Each number is 500 + 40 x the weight over its row's rms, rounded and kept within 0 to 999. Layers, rows and columns count from 0. Numbers have three digits each. The size before them is the row's rms in percent of the matrix's.

# layer 5 attention key, 576x576, rms 0.0209, rows 104-152, columns 288-431
072:539470543488484563507426511486461501453480486432559500509554540549496543506488531491500535554487473429531475427522547387560500516527489497496622500570506533576456547500520509505486540521466555450463463518595528510472539460433566568440467526461507479508459466505543553554472537512527519543457448556490511506528514448496502445507436492455489553482511495497480479522445588503519537427489513489469527497553514511478493457470500455527553
095:501546536515511475526512475489514535534491496474472452525475416587500494567524435522524491497462613374505481500491549473513518436551516471466520481513486531477521513516518551502429505538532462476470556538568445468542492452470513531549488467509492541541532567481462538494495496520403561422455478490497524545457476461448472538529525469428539541451444489501549522472544513462446465448544499515511489510549499452449539461500509503511548
089:602458503552474529522521512521527537493523483577451477465518468594551457510482436486589499514499517562425440474489499545482497458508522478495511482480454504476547518495490537532493555513452557437542492489490499561425535475512535531574446558434456529533517489450453514462430429448501484505470490596520514450446485491519475485547469476526544553479576461501512470483480523544465543552485556459491529443512503517449505492475497533454508
089:508457478526422494521495487511538452376503470560456453494508482501527497461497458516497433475492452545497498518410557465499487456477491550513453486464493480418450497477590595484549503559456473503506551557452479476522483467479481538518534502535458523473547531473523538472426503553557449570404509479537568529486494535536483495479479428482470576483516529487537483537489510471455520444510552531451539494527492440493503502520370548494472
081:458525567493497520476491496517492499497529536479502520441480522490472554543444416468564471515459531526463495491495511435406549554526506436511473485476521549465542502525528530516473482550445504588486481461491421532482546461426579450478478490531494476532404509561595519480459442541407526504501488522517538505493474457548510488481532500450437489538544451455592457485534486560492499468491510495558497540509568447513485479554547534515524
089:488506529486459504508534481454484563399577544452537533494549423552512475544456489517499426477501523562498526485479527581524562510385491468453575561488477525462488528471417490566550462558518534449495526496394520447499460531540517467554524570521540477545477535396465453499516533540514549529463478467520536442496511461522424521474513536583551428477445448479446498473527458488493400475533521408540474448518420462468497551504510442386547
100:509477534544555533491557503515502571488569501465527475482541446550539500518475513509500456532522497473492561511480524535506585530479523490466526505477520561467527464495412436499571405490527525478547480511469564519460458593543480486469507482543526507490467513458400464477479539500511505534465427494540487477462521483519394516456489545516541505458426430491484574532543510461501454441501471459470514439486450469460515541528471414431603
112:515510455543529566510537522516491472503541526457509483443547464524544504492525418499508443514535550490500560462457549530542584513479533482440547475479490533466564465509441476502504447477528521484585522515479582531407478514510559508449498573462485563505469449490446399473480554561479572550427434495513519465507522427538396476416510506477505471489460402496491504550459501537513530449488509516527448479525457426573501584458518507491595
131:498544492439492470489410473476519495527443461496484440524468537506447537549509542531521541430485416528495481496508458432462447464496523516552415501534578458519506521498591542507502573537524429485535499485482402501534536443471469539548479417541501543465544531504539537485540487562500502489539510529484488527476453562472602554588539433518491527558522557481471471531515501461524511523520519542538516503481543540422504471483488532518421
085:496531522485511433500511500504484511449523498463437471547503487426497476566530550582502550504541502524597498483561388424485531474430507489477347491451541487553463524447510490457471584514538466518474535460450481456539560437521477534481532466541527538439482484523487532432488492530513466463578511508504475516462501486445547515513531496552542491460529549519552510451514476441494496508469506545505509553495494464501464525518453526479469
075:556500484504493473477527478536502446498506527454555532526540505589556477425585387476519478541539508523447432501530542498519486533614527497476603433476533539452534484498490485492494508482503501455540456567597515530500464460563507525527460501478503534531515428523497482473520549499492535553394458498500526433546496473555484421411448572456496452457513446477568501514507416481444496458503479531461503523508518532550487479461473526517498
157:593476545559487543547509514547461525508515496490566532517538499544515490439498460474526458480485553473471503531427575618488507518470548454504585532489488513461523468524423452503586489470494512472474496503478517508479458573518509458493506544415551465537455487522470460531438485499495508503407442450488523433532559425503416449432464527537505471484418448508474514579509473559459429480473515487510531425518520497524504469499537528468470
159:411515486447517502496489510502482480533533507443418522469481462507488518510540575527510529522552449508473527514537490472507478514530475563506450423517522459484530529447566574537440507509516505532488504524503507457510510448484538565489494453551448547478477500528558516446541539509534420475559547553496534519481481532491611523570537422439545551570537506512515499534486543470508585517475470520479495632504506510529458507478521447535516
088:523400520495456458423465445526539483477512512486488476514489583599477481479460554506499477499456476510548508473510549507389488512519452526560419520503525509571495495454633463501594548504489521504533502514448451503478557558478523558514483497514459573485484484496447502472523494633470531401491518514479446510469516521510455511483505507481465513504559481521474521524509505569553548416543480441575482536497475488517491461528484514475442
094:451540519556532469535546522471527500547465468432465509496475503433548518455502544474525545532470398583469461513439477591508461527513493565506503441501498454517482508441510512495507543454461530480502454512534473471477519430503539505535492488514519428488469496535550574568464582479495515566481407532578523420518499535471452501552487468471543492458498565522570477496551540513508516472431568507472503540509487528472539491479604469584548
088:538509523501504472497539479530534528471486457491491426439565486494487522580413471491474516467540603448553530541512493442472594494470534518505577541519433523430504538514446498463492503446515505491463422518476600449584469508601529587474460530521491465537462497512473556506484509497527496526511531567514525535485459517393500468468496536511443447436505474503467482529513461482507447502547440449489508486474480540530542577532477382498523
088:507524497514519517475482519468460472485478473456528541461533523466454466554452458523548442491588409532512557493506556527463475479486480576519507496577524573562507505506522512589529499484477452539496539489515535512514502465458515505470489571487528416419467469488479510494560450540554517521469509491518513539536508484475527511414552491440445497557403515520470469443484503488484509506496479434471520374554456404481490510575441477509416
090:524479479564476497484445421505465500454528500511528490518548522515493451473487400542481488499512539401540538478531447488490506490523480483495502429535466509505577494512479476510541438523516492525500484549486508491471420456577544509555486495458525496550492600464491459555498544463539582465465545539480491422435477486439450559523494517438546485466424471464547479434531444503480452518523429567418428500490511467444503487514526467502514
085:494544533499555512524493453571527471578451453480480520478489480561485433572493423592525473482431559423431499543509501511554475502466479496447470501506524491505476495485557554540462433511466515395465407538483569541544570542478413454526476504431511569510532431487444469516376441497490527514494468493463512479565487653500397468506514521538500524505472463521471433507483533489448494483511506467495484444548509506503515399527473525550523
087:573434547452507473546443510520463469527480465447493509498499485480530471504592440534492555545528505548503465474528460498469495430466550482490538451496490462504504500530567514652440509481531475463488466584573535521522545453540507491515511491527527473521502556518581475492530499470412411562453498506532521515498554472493394363540473540440472527461517503465459512508527493474404543511445508515489502537496543488464514480461499530498486
092:447488462528446487480543429497482445507581487526470555526550466474480479551506489537488469429499474562536435488517572563483498475490502498561516459447417489437463568453578547578442487462540523521541498433456493486508459516530473605570451481508464491494569499473525475453498463506546517424540569501498456504492459510524477560408577463536500472515507464480575422525519457539494503382527461478540505479507494491526525460549510510493429
091:542469474560532523558567557516498436456546497527538524477505462403518421435510472445546469532498480484488452551534507527514483458484468581569545474552486475514485476517587455507511496517497444518545509475463464493473494517488517492548521468466524511521547537524499481463466474521555436469476537501476501478500529492489505507479611467427465519551516411457518348517444422593550447399460509448530628595516483401493515477485469513487484
087:472501527499560499482567497589453525478595491486420497417487434447482523435538526486525515507476466493548452511541506522527484487578427528473527571522509514434498510570469499467522526530586471508485506531558559430458494430487457528500512499558444459509446566538427565577550536517424460548503544538512485482585582494424541468586480485523464436481509548527480612491552421499533414478426546476441452560461485497533474468482561525534550
089:495457516558504519458526554411535476588443491529517518528481451524542508491572486559540427519517495502560420492461535528466513461479506527438507524432490524530457545511472487491502408459486468496501493530564489488530491532479470493544510514506538580478550495487473643475412469468444560518461479535497581499503536446528518431491507566469569496463522506417484534471508435532557505526495495522432442548441540472530513498513459506511442
091:531489523503513507479470520474554485492545535506530477451551497478455515537464434524477451576486577469480532445531527487491490468514527509510509459511525466493490516560435528477457461507486476545495405475479432532440519527528526475482510511478480563518462530494503517520454485484437469509474543492551591491501547485500479486474521519469459454518604431499510519463505462477535571475598503486522456426429542493562491520501476455518525
086:497434614502518493509468430442555437510480428454491582460496502403532431471466460553469537523462529511516479515518548514432586531446526549511493517539485489528473493475523559431546553552416532506496490460461596526536454479418527523464516493511474515467444578478556530491459494511388560512503517457511546498444511462537556526496493494532469515516531478511557521504468512500536536502457468447522566508459539533474505458588486487498476
086:589482477522449418507453531482549465513517466475477483505547562451493478482512530402519477453480423521483448543539524484464496519480538540491386462439497493517510433430573476544500491474481573517482458509545517525463490477535559486564528443520449449437550461460485512500468521533469453495466460572558555464445532500461528545524503548524551520443476545539502428486478498504405558469508523490517516472518553493551514560544488551510557
090:534490515494514467508486511501428485559517462469481522570518538548575554505485554494564460516464441580511498514432571578476417557537463507500431525464575517542528496446524517482526507542510501485508489520573534549529512522532485494509536532539442516550536543475509508467487553588471537510503516552510547487548471457534487510591491459553557505501499438503550462497476521555542497421525555535519504531538576498477523485505478476527555
091:495568485499470413576462501425593441466529506516546488461565480481456431581527479545541540458425574466527484485517474529473511490453541468466572621514495518457496501521494545465516559535517517521489502452514437522541547468458514508488473538504529535534518474492551534510490468490536497534476439520511502503446517456459528506550478512534493522467503541480539455475492493504527501530486463488522513423447426454485520549459470446464469
088:569472426487538455438487488519580520421478548513450530525534457444452441471504504460499470468455507477528515473472477463468498526449436471527518544441479548529467492447576564503540589469451508505543540486537551496516520408443538521510521558560558576482490537532503460501492444536464528485578514449564506461553484521510529526516471518476477455496485545481498486523472508455538443525476490435492431512477474511466536422474485516492529
089:545386516463457489530379500463498492489505460517527520482558541534507501522521506393498494568516502503488529466455499480494470453471471439500477484472519510453496403468509529451530537470403485479559525534468465473528549472542550506458509513484569495474484488544522505432546549494496530506530463538480434500421530504569552554528507467492498514551531504557511515485476539527592547506437512479556476475541450502542516565526510496550482
087:508504541490512450501529526442548489477499528518521488493610530460532449542557442551554417507439497504455433483563553520514449439480530469519517511443462478439428508467479465520472525432409532491520437550586449438454503482553463480444567516523391481548494509550525497479549548465520461417516489512502530479545489566461484483516517445554502446486517478528452479456487399486478468529534472476436537465421468533497534500533540494458487
087:521436451507457493540537531469467554493535452479514523468526528443569474498572514469529546548442517475583409493489482434416483484487534447463486503509453466530482518546591428540539507470521458471564531497563437539472581424483490453526492394573555516542480536486511504560550479530485435445500480511441474535507514484528517545565492471510491552477557518505498552504436477502467540498530565503513490488467487520549433490460502503528432
087:554461493567466491532487449513407540514486560503495507492482484429500544421447520461512466467506476463502499562522540497517555450486531521549458531463506471503557494518523560502598518512545447502503544553482560509453528553535428509453518540502564532445473502513499534485499445497515504548527562561414477499577592507555489523447526604448519497489536520507528458549460515521484548460493442513441505429535451464522492531482486471461534
083:450482526472452470483462397542522544453514467537588484443499444474446493551494558513519583497543518507467581539562459522482472554486529550466488544479509509501501474500539502506611514519483497485451518462471454476453587443390473450469464442579470578483516493552452491482538492520513465520523448484501475529498469522484564580590521478541479534535479540472482559529501551454458525482499580440468473472516539449507518450429493469459516
087:489565569459527535490495544500480509525532572448501560464511451487546502538496420483500449470495499517448544481514472541446520502413513440533551440566470428504503486504451534537412449462508514546494503442490462514490449518483470500494496463488446439500506486519579415504520525518456505480509514542540569467534536487478412455449504507522546416481503496444523479532476511520516586533511521516539541430486627584507516543513463425503496
087:543487564446484527477430407499568470470511504542535443544568486536443522506503393421481579440443503501539547457516454515504458520574512550486482533505575568473470488458497481490570546497517411501490534503527593427491445478548576537465504497480468562531502477462519515560499590487536482525484509424547542545561496461512509532516547520475525477562508513498424481505534518524506499529532523474486500535523394474522486550477461501520462
090:511492461405477580531512514499449489506531472438522505482562464577560453433492533481529459524496488459438399494449479558549474559477622535448512467482452509552533508504403482514525493485562406457500520501478545506470553459508506448530502496429558451508521520539494471512486474502511482465494455488506549458554481493469524565450541473520484483517522515485454491538438518498405443456550446469496537454490510518499563490491488524514420
090:480565486454561483490487502435544450531533465505496515543464533595534467438557511508497587476563409472514438499582460434518481500522480510494461499527577484538497504537559480552584479556538498498444523476465479496501517479485512587429493506519470546455429468508478481576536561538506537489500516481525509504467466505544506551489546503548518430477484460518523505520527530477503418450540544530500509520499498455456479522550505456465503
088:510509530451508596429537532463423477471497505482525496426525511496491484529481464542553463524453503478509504485461503547518444625502578473483547565531486472482483540613453468510562512539511477463535448524485516480555492505473478487465529487611543484522476538502427546442450486485492466459520475540490447457509541526424519471546470548511503498512522413515479478483551541460496496487512543547489439503505517505514530511541493510459566
090:496553511433446478472475497462547472520498455539486461538503546464501476544511464492482541568503515516508495520460539451511527475470485507550431493529574500531524465539478466556570527498495406524496491470447491548480513520526509442470464540540515508465477490465562467561552506452513561521484486437506497552448423551561495573424523565484478506489500553501521512554494463541419531457544509487507506483533573448427493464520465530529462
085:549526506422453471484456493511514513557499504543415503537535509551512445544474507476458559469475563454548502573506481469519472496473492515517481504564525504456489484529469443493469501469485507475499449464505480497464527457453481503512550538522520545439511440484455552533456481482515530535471529485464508597395475473535504518482520529533495513532452440480525553469511507488497492519508514461543479498466507523480555496548564574469465
089:537528446518482562510517456591481482515517449472545449560502460496477498533444506479469524501479454525530520522596476475557493485429478565446527487513548489520552443457538449532420527506446511485405433495492549517447476502560475543525434470448440547507561517495555402468589455513516565522519499530566493562560469464461513545544596474531562478482457441457478446495562504496501496455511507499497499549549505554483454495496431465583562
085:485449412516480490479584562542449494498528454528503472462443615474529490515548482496511463524484484537481542530489523537513489490542437493454472460464514498519429424432508487477502507533536468510498538470587475405483480548489571506483552437461474445488481517541546407504473464513501506538534521515515512387481515487484513479464454565476481511471529580456487487445544515472479501546507459515382519563588475484493523508503506505545527
093:514506447536544495443585540482418510503541507543414446486447578500458451470487540494544505505486527520520511464477552484447539522595481587496456518416509490481480516443538478475547518607507497427528534508535420501558484490499528456535451477584510573449480449454515503511498468537480495466585481543503447482470514497534520560484515525494480543544428484542529542533484497537450447501520558551567469477567536488473513475503495514520481
087:501458579491519529509536521548505538445466513579538571536568477541476492463461474487510495474485563463524519504434514544485491418538556597507462476531459453502563517446563479499459511522541536526563462529491513518458529534487446466501530509416452479461491497545467447457392504514511573574511517521491516375546445541574562496475497563518528393507514519553557484499525480494467490492413418487488543505525480537501473540487491585515532
086:511505457608519558543475463470435496443505494475534553420514493480517550547540500515501434498440524443490471523491506619507464482476427479462517457516508459528529441507470459453521467499478510429490517451476579529513567466493552525499458521576530461522527499493486488525511477542491575481477484521480505409509486525507555526586500468546512550495489511531542511494422502474550465520500514566506493475488483470573479519468504445521512
088:491574485515536485497474461484463498499549583406469456480526547469478512570452533504494470574514539472511483482542562466477542508476524507518499462522485530438497518547464478473484533499506550418515498532454531490494470467596518445471523514487476582478507488489478485531479551473546455511429497465573484524557451452488497455514438487479487511453527570477481455508489490536480529508474497513513427481458477468504499522464531529466542
090:518494523495443488528502523505486447462498496503488405510477472516493449521499448474521508480497449532444536500513509551586544496544535475428459443449552473567452518529521474491547511594506519477455499517493536458493533507549555528508560508498485544478454455483490504471528575483559483528447489435566459489486488501504462502450478474507489543512513468468448458470494442520451443479587509488497482435493480521463552509518476469486555
# layer 5 attention query, 576x576, rms 0.0204, rows 105-152, columns 288-431
091:501505434533542449482443487460410468488493516438503529512527545488489576504492528500532475511448466483530483408478448543507496494492581434525525430472456465447516469470502482449494490474459534500466451483537474563495471558512502514473507463486500493559440545471515474526503535449518450638546598501522541584481512509524530419511562493472511474493501531489478518535485464522505538475454530547497525488559489481476453510445491470469483
088:533485523435464459491522492528491519511476603558595504493456561512467540523503483529458515438505560532514464544443491536559529485491452491454544482486494477464481462503511551537485463463529537537514475554496502492524445521510493469479453508455502514489527481463377522497549517491495445505549433439530501508522467499553542605390451438432459543500507538521574552501460569468487531549535509505496501509508498499458460495503477572525465
086:510551504481544525494549454536499529557592517529551472544456527536473472467534536501512485476475526515494535548586490542534519540547490511527510517475472567502509528440498523493458527442551528506497479516560510510467452529465495428478542550528501475444575524529503484457543547480416428517569527502559485513515578541495444511495556527528417494478502509535514526560529478427531476420528510548421533499502492521448480507492558492482560
075:447491477480536454433497538576480474497447477422452434558487545503502460488545519455524528515468534530510541505544472546481512460551483525549487491474498531584510396511534540536548520401509497455429460501502557500542526520507464441450491415542490457483539441507459512529436542408499542469485449493454464496509471527463513490513450526484495556492472502534472494543460546442501539490572444542558499457471534487428503513549438541464590
085:458550487556503552524485539513482428517543488452558599526474519563476519459500539518445525513505511514467513449433489557588470516458552529495532492536541533436471543486452444462546472535482540474470554532464476546487588548479553482472484478429548531479488491516479460421568526484481478548408488513568491488511555463520359496473505512490546523498562456498533561543543486556359533528480533553499560483446541471534555526430512472513531
096:503468473606416555483503561462471527473497424434547549554516530486489521435442539513480448477464549531455501452491405532486488492466541517506517520588496593456420480475474496473594488488479531488481474498401439493487551572474556458525487526432565487555510544543540453531499524452480518545458520433531474448511619501511417455498461550515519529400544435517499567512523438512481472515538515505463532408486571541504518548484510517464482
105:511490542513427554493485512484535557504508420529484486485565437473497478495415469505517443438445500531493512447494499530386498448452539488515578586537439546490419505508487472491569477515422433471454574474442479484552532542475514426563509500493548455582483536538497468529476432496487491507482505455441421445512544498524560473491487578513417514438507466535456525448498441511505429485535488454435566454466508561482499463507532528463444
100:465501496508542476478558501523443486465471545469486459522457507509550555511561512509504503495529490497410622535477498416596489509518476462490429414543523476521561492487484550513528480490560510462483469477538541461401476496502506556455524449538523573511524478523515470495558567476548505517509551548478522528525475460498420512490483467447529504483489493494571452551518515526507555516465538538568526548483559519553521456453484403476549
116:513489494448524444499515536624495484575498499489445525476483507496470475539631481468475529550580466511488511533536533483548512580552473531518483432470492443529577492503580543560447493521557510481535456518592510525463438474478496579476494517547449535439515488523531516462529548508475478479542531569492508524527476536457513539530526475458539513546543470487569447451473513482536556468470474513553414572504492449536514473481565488517519
111:509509516524478513551475513505490541528436497513504483492510494493473481437451477530482497489418533478511527482466474490447458464475515504540563562527511527518453454493445447477538470556445448518472499523469466509569572511499496390539512520406538463535451495519464463529507391486555542510435458461519485492546497421501418486487490535538465543474435519446429557510481483544548434460526565490431491389515578520435488492497468501508446
073:553515497470510498516440581495560494476496446555503491482464559537453489510458418561499470484501505506520444467468559464589510440483535575500435506461514548440468485514557512516489487500511496556445529462507489553518511539535438527520484567434480516443540487468444557530557450524487548500509443562596503513508481567500432486427530509516444568522450487462517505442518478444482464472497473563521512511505452475468447456510450491531402
083:477522442500496440419448515517422483576473426443486438459517485500527532488506532419451530559505492461531536427520529482547490478462472479489539498523487530439510450494480530486563482487531494421437482517538522529429490545542490495546525519486507488493584472501443519540432496489474559502484576465491498398563532495526457453451537506465539483459498476495461543507484484570441552420520492525464547478506514497511554541508424525425565
092:484463465529494489421489489571521479490519507536558530479520496462506477349505508494503467488483535523467573480550467517538453539485498513546444503545450549464504486472422480572488566505551537520486480465527515511500515535509517447497480434523549463509601521475479448515548545485474512519495528534504506413465529522471424511520461537539482517519515460450510498453524533490476455414569594521490524481459482488462514577551546480494449
095:541531523481513522449496521478466519545475546437590512439511498500480552532455559481542417498534396520490482520476477488486489466578572525471477485524512437498500447560461453539530497456481437505487542513506528559470484548517497505459501522557479463500508500420475469482515500597505482472528518498556514559459489524509455509471455624509485519464473449535473482432525464489534479509504503488502562517544493458520501483520425440481492
091:468475476507457491508571483378443517424524566467523513502434473480407571514514549532497523520518494544424477465529495579433506463461459560545529508484461462533485542473558533444539455561430413503504544438494506482479529473426485498435520511520477517550444504597570515566468482542577502541474469508454548455549537492459562508573493529480475488539479582468441523521490469519496490549452524466460533511597462481541453535477511452484486
086:533498483533475427527471489488474473484531532611527499420461415491504458507509561478556521412496548492553503496520541432554560511572485553523458490494543518538465503416529472566495525603458446523429458465503506441491534539528446523504450545455525526474526501489451569455468522556512483453508516483499483523513583531423511476582559503536492574485544458561542544569426505516551503512518500613509452581500518484488528535541497508541503
089:555479547414453451532484525430521475572502494484536470482502531548466445562486495532479445465475552603578521480471487552474504445467550541477489537457588531454451502524524495487487534482551477549480498572537473527498472458417480481491518457524537527529537560516542538453477469501606503578483520535485502499513483487531536543527470433468484486510507534511492506475499483487501539528484541534492439507505509525473512494503444542527448
091:463506436498503502452498581528495519436487565449553484483560604486490427503549540555531516536495524484509525451513471515504477530568500565558479489476552469468502532545474462529488506455514516429500526468463439493487489490495567515419467478518503422484471505544530530454529482501489549481519531537511517494539579474404469536549519460470528604525605539548516465466460488520527521527469489568462489521522563493434532474465571568441432
090:460473488495521507523491527508436479486441554487531576518518512559477474425462478530551491532506477537549454508466499494515504571518534536555531556465451447404532514467544496530444513532482510509438512425446552561543413468477535510521484544514438483511475475449547524542493440540509443504420499520480538506512453546480521460417478523453458492500508526538523540483477480427506543491457451465567462475502564534468521484494520480432420
086:484534478491507476456439417553520500450536486443505541485567486530499478452525510529487493507446429517517451542605451574496536509517470481493525495475486491559557508462498470569547561479447525472562447601525466514491489462516517504475454516471508448481484469412439489517524532557503578540464508525539519500542495525435525547489536533553463480472526491467572494481538542500457489506544552457546504477447563467431517557466521527450420
093:551492520456534398524476494494495438554518463553527453457465550491435556481566545513489506506510538499507494529440536551578537506472525503434471531417515495463508524504450548446557556472495582525469457535409498550526540471518446541459495494471521528513479440452446525508484504435585440464520526545504398476481469522500484424517566526560508531446454563424472550527530511440549452538510531554483484511524524479537473532498435540461549
085:524428416462504536519543470506472480623505546501491475539541465581533496503527506462463469460550473553567474551447490467483592506496516510474538493522496505469434510489452525528514499498578445499464581446476514538544504438510481478509464521401424485519469456509475475489483492571493556494455484449494459524489503485477477517485522566476509533475507454501403419485506540526474473470483470481451508478543489557464470488598462474444529
090:535502517461492513534493460500495504513519518512497450538547494516497525512452473439496539509503475551504477514489450565491482502529562445522560422456582520452538439463536452553534495557423502572473516471513540476524526547499542426455481431463484475482476541524512419421524540502509501505589540485461478493491549534516579518440529528419472528533473487544510432432535430483502469514560527487540473573487510557509525466605447527472479
089:557502466473438452502381509557463524451546477505433429489556467550491478548487558505469469515525602524446518476532551515560534567431468519491495487479506478441481517439566431450464477574525542558519570499536491474555441532507484454499488499441462442532512551501491524490500456480500463481428567480576511519540441470532539510551528543481485489512504552466455522475513512466504485514508499439478571483497507488494546494527515490497432
087:502530478507460462525449421516494587399472527480531521494459495503470553543465573453490474435539481529470461554560495498538549505539407448492493563533521476459518480542534449517497433469443537474517554464498483439536527466486484427417563486549522574490494423486557521540487556516491483554493622483495519479524510519478514597548496520554466513555446531491502562481532419480468451526494532558533530466488497536501467493491424445469520
092:536491461514441553453491551487473542464480493474465531546452441498521546434453503438469524488482367534524463467551503526434508519531523485520532496467458455473504496480527486620459543506434559518606477618527468537571511520484486499448521525515442482524463508387490515503554520595509442474512503519441485475451500497527579558487476494554545446509471516516519483511456492584528524472541546454574516510550447552548442501460567468466447
091:513541565454459542461528567533488495448519478450535516483564549551451479449394552490596499535487496501470506537529456523554476522519527539529520482489541467519525463583483438513441515455488523472481455498483501515398445507465519519430544401497504513568496441513573490519612504554499526487555495485518532509493421482492474524483538493519499494568450508443517437526497433514482466495503541581497539479518559431442479484508511526542482
091:484521511570385511452484505489501527522524447431408475496456410560509505510441549515480475473505504502437486536549515549475502464469529501474489530485437492488487472439512459529444487544504483489548524463503510463560399448532488553509551484498474475587576575479475592514514423454484517477551474517537423472556604509522496514514493553475533516506474535490511548428465521458519504475497572503514500510538533487500495566503522526554453
089:469403497527479466516522469514535506500470516499482597403513473433537481467578424531482530580492525541502522526539478458517515495533480505477513548506565490514475478509392438552476441593525462479463554542517494499476483535434523487547503566490490455517487500463492525527470473513407496491491483500420458535513532498521556470540542538480449564515567444463573482453521491497524500428583455543434424497504563513470475430549417526534486
091:507483474484470490472449499494579449499510458530543517388502541500489445500474434552472532509444491496484608454560516494492565482536520441524533513530454465520471543507519484544439547516529477450467554653550545492529500497500437408530496534517485486456491543489510556529439599513487516465558444486462502496539479547541482447503544522553495495501502472522543501484475464501542540462499509419478547501527447554479526558501475507523464
089:526501517521460489527486508488512542515539504487477437492464551463531529557523523484472514446543499525536460573412532470458611551523507530609453507522505457540538477491500524558464408568507485511511494465499616508512490436434462594488493523537494514522442502526461460531520513519455518492555508488511544520493545565539479458494470579431428511568503486401512546471489510441517474517502522422564505550499485488478465469533452474510554
092:555581486468490446497486523554531550564527535562449536453533504515556531510533507533562453476526481457534493472489592497492495485479526585488545506466537448523525486510564500475414518541508547476486528508575571469541500502562489443543515496467426579530522507479468475509510505455541486547510504513542512561508493547536550448508513591530514446446468481447464457442458506535507465470443468545525480500476468555539492566510443526517485
084:486511531479500458409504491524524462464438546514520462502468508497503509511487530466490498488496457511540506520479544477523540474479520563475460480588575514474521511512535529478483510549498516504484558499466430540518507474453453480483547484521520510493517509507570567491522478504525571537514497501499460471465488480477429546496509454501495513499552472541553493548516446526514477448448492511458462491462510564486549521491518528530440
087:499534461481543416430480458568533406438485433479514500512509486508556522511495474503520537476551508420470535480537486441532501492506478474477567522484546504550469502457478438457486534508498557483460518562480486438560482542471558463606538443469548572545534526478453476484490550497481490497504532504533493488563575421514525465542458466497587528569502496513570522496495496535432521444528463539494463526479496529476492638529498568590552
091:511508552547595497536461470502466525479507446535449507561529523445482506477515520532517401571537473525441491457406483550514430477483466525521462540435496500488404545447545531494516459485443480495475457497486487529452550568532544565509484490467422511441460481462458527488512540397497476458488509489525544489556484555478480561449546441578505578461491515490449545510502519477477404532544393494550538468522538534448551428459437502473602
090:478513512521431506564461450479535516482469596494491450574516552441480600471468491501530493566583515506437536511487566513471419499509499480475560505506438395486453506569531532461476540471515540528462465490500523459492487526559494526461546510547463488552483517573593521572502460524470542552473526535463516530461519499488384490505479498525526492459533461542452560464540477473524488505438472434438538549509535501519544448518476448455447
096:536500464541518464496440460469518503524565480536523482508448428477464487535532557460544519456464533518549543454547502451461471521516477492502465513509481514439462533436536516452497567457509492518455463517552411512485437541514475485441483478498557551455486531469553510471581521392483495553563554523442465450443517529478546488498515514545554564480492492420503476623482465551518522521517501505530526544504490500540484519554487510533495
089:480522520504579482401478489602519451496484489517469539443600525527541551460435567461524494516451539545555600499527467487504504559498419472407442489544523555531524539416493463537519536514518529482451522573542512481483496511484493449510569439575525528496547559483521516497516499460511495510528464490419487444545549465483483473482482500453486456500451474453422539565486484519535546476512504530496489509563561431491514546436539533502448
088:481463501496521505410444537517546482575461462470521508468532465515491431449540478500487526496464514574455493517575431554521455557529553494488496502482505477508441448507511464485526507486601539545440485496543506568490549514523499459546516419507464524488512444486521477578643509555471586457566521569516432471463500523521531496547491449463518582435544475498553480450466464509478486474507524515506498468471528493535480508408479471571483
090:557482443504522528518489537539461477440476535502454450464557500515389603505504466450575530595426504513460508512514535488574432516523570475471517496456492444572486500490569516507465494447509573503571447463576479485495538537530477510518528457535458505511514483464551496531527498491533483557531502492441495448480479497484584513513540481546505477397504484481547453557524488511533492528477498505621519452485546463517520505473468510498498
090:521521465563525528433471500504488542545484539518563512509490545519432518401532532509472428548493569415477501459531558534595467492576473436503521532484442538517515546459493473420632541494524512503543490499429449540472448522503505539539518480478558508542455522505487508466535495456565519528492496537472409508501459535411507557502508471452549405519460489485518579520481489468533507473441544551498513494463556493527597557463468526505545
092:566473497519498519456520551463472523501487521517646529482530448588461502446519478520559515586448480473487475563475464507494495503529534463485477457464489472477522542592528483471444489506594447481572462576512453409496430473483463527564518488497437481519569545530474564563475503520516503571488468492485483493477485506476489540457523458526558515478508502481573490486399539531492486542482509472533528443520478437423511566495582528461504
089:518435528502572512521488547438470500487518524505463531507472449461461513460446517443478476499455528541516515520485546576526549509484529474445442481449497542507455527493514514518496465469507570516470521542575558504499579483565481514448485581503480450530457492475476541430469548586474514534518519536541506525483513512481502527514541542489531496507453432516451554486516455519495551475475547511539521557471558508557529510526523439504525
090:469545475477514483529495463492539539545483470521474557523509540534530517523520438436471532495489481448536538443552489509518504435577522497548525464532554520444503554498440615529497521470528482574441521484519468544476460541545498490493515484514530455526525557461459467511498513495535558578538448423438532497464498484466487431544521507524408549512538569428490489560548503510537516521451508524521493469462497523575447602479542440528512
086:476513499490492541547405511526417483534478531504539485528494525524496562482522550535524471566521483501429411432498516538427486455442461475529486524561532460531495460590570533485449535473443480504498479508517505443461488512465515521485437511495431521560460444495577586556499472472507554551460481481510568442466460481448462422450569444623484538525493497547450523520464508453498521482462571513502496533466554501516499428490487478497535
088:492433453447441445530448518503492430485535535559479539530473484559511480494489498507531495425487486524480437512523505463554577533469544488505431540461573523474446520458530463558525540481476524449503437572562496508562569532510422492523532494476498422469521525485538537399494518497526488479583513455463501518537507498538534547441542474429491503484503525455550529508515515517470516455602476640523430487548540526472492509465501549534464
090:550452477454429562551455539498504575507512519512519408529499534570527479574545515545515543558478516497437522555459515550448463465520549478559480512506503417519448471538528536523539401493498467472495455489482553488462490502523508483511545474480506500537437458501479449544429543505547471498496511488485601516545460501470536475494401478500481467497498461543489484428476529486479545534443534481578523425498472468465450555487557522520488
090:531480517454507495531522483526480516563492467471436547488468494460528525433432500486614484414439500544502475507506510485425474532568542486488449492501506471520525547509457473536488400471547552410436440526467506512462481473586462488509506473520508474511511456496514549565537468554458485497568505491446492509528473522445515481608459528479520493523463538565519497467413454542483476611506471423543539493524445478515518466614574440484469